Part of a small language model's weights.
Training: a variant of SOAP for these matrices, 285M tokens, 4688 steps.
Each number is 128 + 32 x the weight over its row's rms, rounded and kept within 0 to 255. Layers, rows and columns count from 0. Numbers have three digits each. The size before them is the row's rms in percent of the matrix's.

# layer 2 MLP up, 2048x384, rms 0.0899, rows 1328-1342, columns 64-127
093:204189165134175114096124175083134060145123127089149111076129178178091101138133114117105138095188146078083120082129071110169098085093108152135096113084158094147120192121159140130121136127137134
102:119122181108112172135178159146163142144138134124156120135170078093077145105135121104169119124090129148151227101078116168167091113154130098052087141112115119122074187137194120090232173086132129
095:129114142117144150140133096189136134117178161183131152113123079208152155167145111102122161154110108187099100150101141065158119113125150215151091119083121103077119078112119136112060156126158119
102:102123096124112176157128067130174135155179136083035137135145152162126075127122146202161146115178093183074138087160144076118094149154121138104093121102149169177096028115098132137155144120176078
090:118149108107094132070122108128164132147134119149096137121155105134163156129160149127079136132144146151091134119133147082110132074130120133157065097148099135110126149184151178148113126149120113
100:168068073119167187087134158155123111114095140176131141104141109074131120147133110091138113146074103227111114117083118084108159105166135134133153112106033089095098110136134141077150150160169105
098:107103166081104072128090096163176129193108091145123116145190084142132147120149155124142145178065113136154081181094147120057115140172094099146108150165134095142192161153062166108114120092152156
107:058130092138130134133097155161119179134124124094137074183182131057133112122138156144100103124173139156128159115143192147078103128122068134073158182113172159139150206085106155119134052109092119
105:041172117135147142081160149143109154149147137098101183096178075112123148093155147157132150127106183132124106106116174139155130143152111136156072190129142151120161124101094140121096157140136156
087:110122106092182086144105197128170140128141093105109120157128146147099112106165105095028127154064101094146123144156100135122111138154130105102135165163110137105137148081148092126109102129093152
105:114138088209173064119143156119150160100130096085072144080165193099122083149111134117147127132057110159130116118034200128091162149107141144095113153149111126165191143115137184161146128139135178
110:167093153075158071174116160102124165112187168091105131136153096129147142110121137148087151109158097120173149116111134160099188094116159117115121155192082153104111090151162071032143118096150110
094:139088168111099132166101142093058202117130112131123082089121130146119174163120121163135080134151123142106193077069106199085136104153112099120129129134145132116144187135115147129138053121182097
104:154170134134131184084117080092084087172046117167156131113106131148118126128143125126147146129062100124132132126077122122196133083171160174103197163163109167076135160159044126061176139128136122
094:156108187125138069114107149172137131133160130196118106136130125110090113117118175113128111080112124094176101131082087138062136114113116114137179152177117179115100098109134091141099150184118141
# layer 2 MLP down (transposed), 2048x384, rms 0.0833, rows 1328-1341, columns 64-127
094:101128127093087124136147177169171089119126149108107172101093130110177143117134075161126137113113118121137120129104146152100106151166147147163055171152116135096089123169113109165148181097094068
104:141129130224144161101153172118197173188163030149086155123133071120134125063092123108091115122108151145145114076120156129167087186144124143091141111083116107114117203132144146082172109156113160
098:164136125161127175122125096172153087107180116106155190086166113161125147134171093129108124122119131133157138138127142152210133080073160211142115132123105158126140116176105113106089113125204121
104:106113114185149189093141126168121143131113187162188129140107149115153107102162169158097153119128178114115086118116071157118136104124151065114132106064130138165104095129155161153123101123091120
093:096157115144108102103096156180066146143118088138118131080183138132134123136082120163096150131149163192107131181122085148098133160124103186139114145148115193132094125129149140073103148138192104
095:130082098115158172140103146153142066085135206147150124109130138052076171149159104138126114139091132144147139075067122073129162098170097170152166106074038096111124073128149116149113099167155094
096:098087087147179171082111171139172149093142110083089142099124125085145099133115105085086110145176142109110117123096087099162160186144107117108127136188195104127199168134126146137083096166127134
105:069150145146129089128124148096081120119097141150096120167140168162117119078097093152159144185157133109086148139106159094162120123106103176088143155152099129189103158065140125110144086176121150
101:084162140125189146125144078125079147142152185125128127119135181135122138121201130141116100134105166164169185143077166154131054121200111125162124189141087112095127133173107143141160158131131088
089:127155122121151084114094111122105097136131085087137139164091179118098089123129146165156106172130135231114135178133094133166147132112137060137106124126079126099100123120100129129108030159153121
111:134153075185121091131130126132185136123160111124093157153163179143121096151150097141130176140107142139150213133082178141090133131103158161092104192182159127138099171083136188091081134103134220
102:099149115160114171171113114133142104125136093129115119143158146147180102083092170136176178153152111116095132109176123118165183129157160123113158119154188175123121137128139157151109127129095169
092:100181089115104115103103121138037092163098117121115145162154125129139075171198133085144157130102152162140115220143143131174133109146165126121079142132141050073170156110118079129127079158093147
105:185116117098096140096170093112093107176073111112119107160111201138160159111122140065092119103114159098098138122126117099185155134163167162145100120180105184138151132177116130098137159155200117
# layer 2 MLP gate, 2048x384, rms 0.0896, rows 1329-1342, columns 64-127
104:155194144081128120132089128088092082104132154099099164120070158129153109131135135161091169112160147039115098118156139139080175148070112132175113100130150140152169098116081130183074151189136100
098:108102114167111114105156140145112109118164145107147138164168146058122085111080147168099111088123110109148124088122106196096082080131121061143153147134145139205145168132103138158210178143117099
100:112115189118143136141079104094174153153157132108078044125062132104131110090109063147103087100151161166103171070146117083183135090124180047115133088157128080089137109093191095120144062111151112
092:095064160181170102111190116130143071090133113087109087151113147121190164188115104097172098150158109142134116124148158184098101155098171100173109174122140143109110143107120098075102112140089111
100:136162176165107120110138095109123161133159105096135129161148180150135099124109121141136135071184166036139140129161151160097116149137127145131080148162198142196159174098120115189092121072091131
096:141146147180153179126167147133079139134131100116082164071150100110162191133083096097129101113165126135093208140200185129199102148113133175104177109137072140099098102111159094136140064168074164
103:091139092180106089151122131125101168182130084099102162145178167125136041114095128095144145134119147172148192152098167164122095073144097147089142163108166136172122128121147135089149064118122135
104:048172142123188140122139114150114173143153172104106160087180112107122156078163143154143106135138177141134089093115170153175170157147069136130102159109085143099158109101120138148066124132147133
087:140149120071171064138117138105131111108160170184100117112134151166114053149123152119146095115137111071113148155144127135172166140099148125161084140152115099144138193131133073152150065128114171
109:131063145053061164120120090142119120136115168145173153131058058130105159142114128143125115080144114126130122123191060169193124146141103128168109134101122114080076123144109071155151142113134101
105:114157094180159096103147163158131106159155107114084064135126111138068120064108110081104115150102122111108068099154183165162085131140109079177142083065077116134114073122139154165119168141121124
092:187113119132176134116143103154193145160100151115116141160145145098081134182145068085091152130136165133135104110158115079152078135153126115177104142145131154160084094150183108166113174112147074
102:131079124138123083140103171178174146070204108089105122150155104131125124145130116150096098107185162132138142112164129105084117161083085040134067102108138093168162123113204131201122135097104109
094:088133137101164165057149128170132120195141146104164147105105160123138103142089072183130094101124110087120014121128171076117140100115145148128147161134142121155120096140118171122113046075138125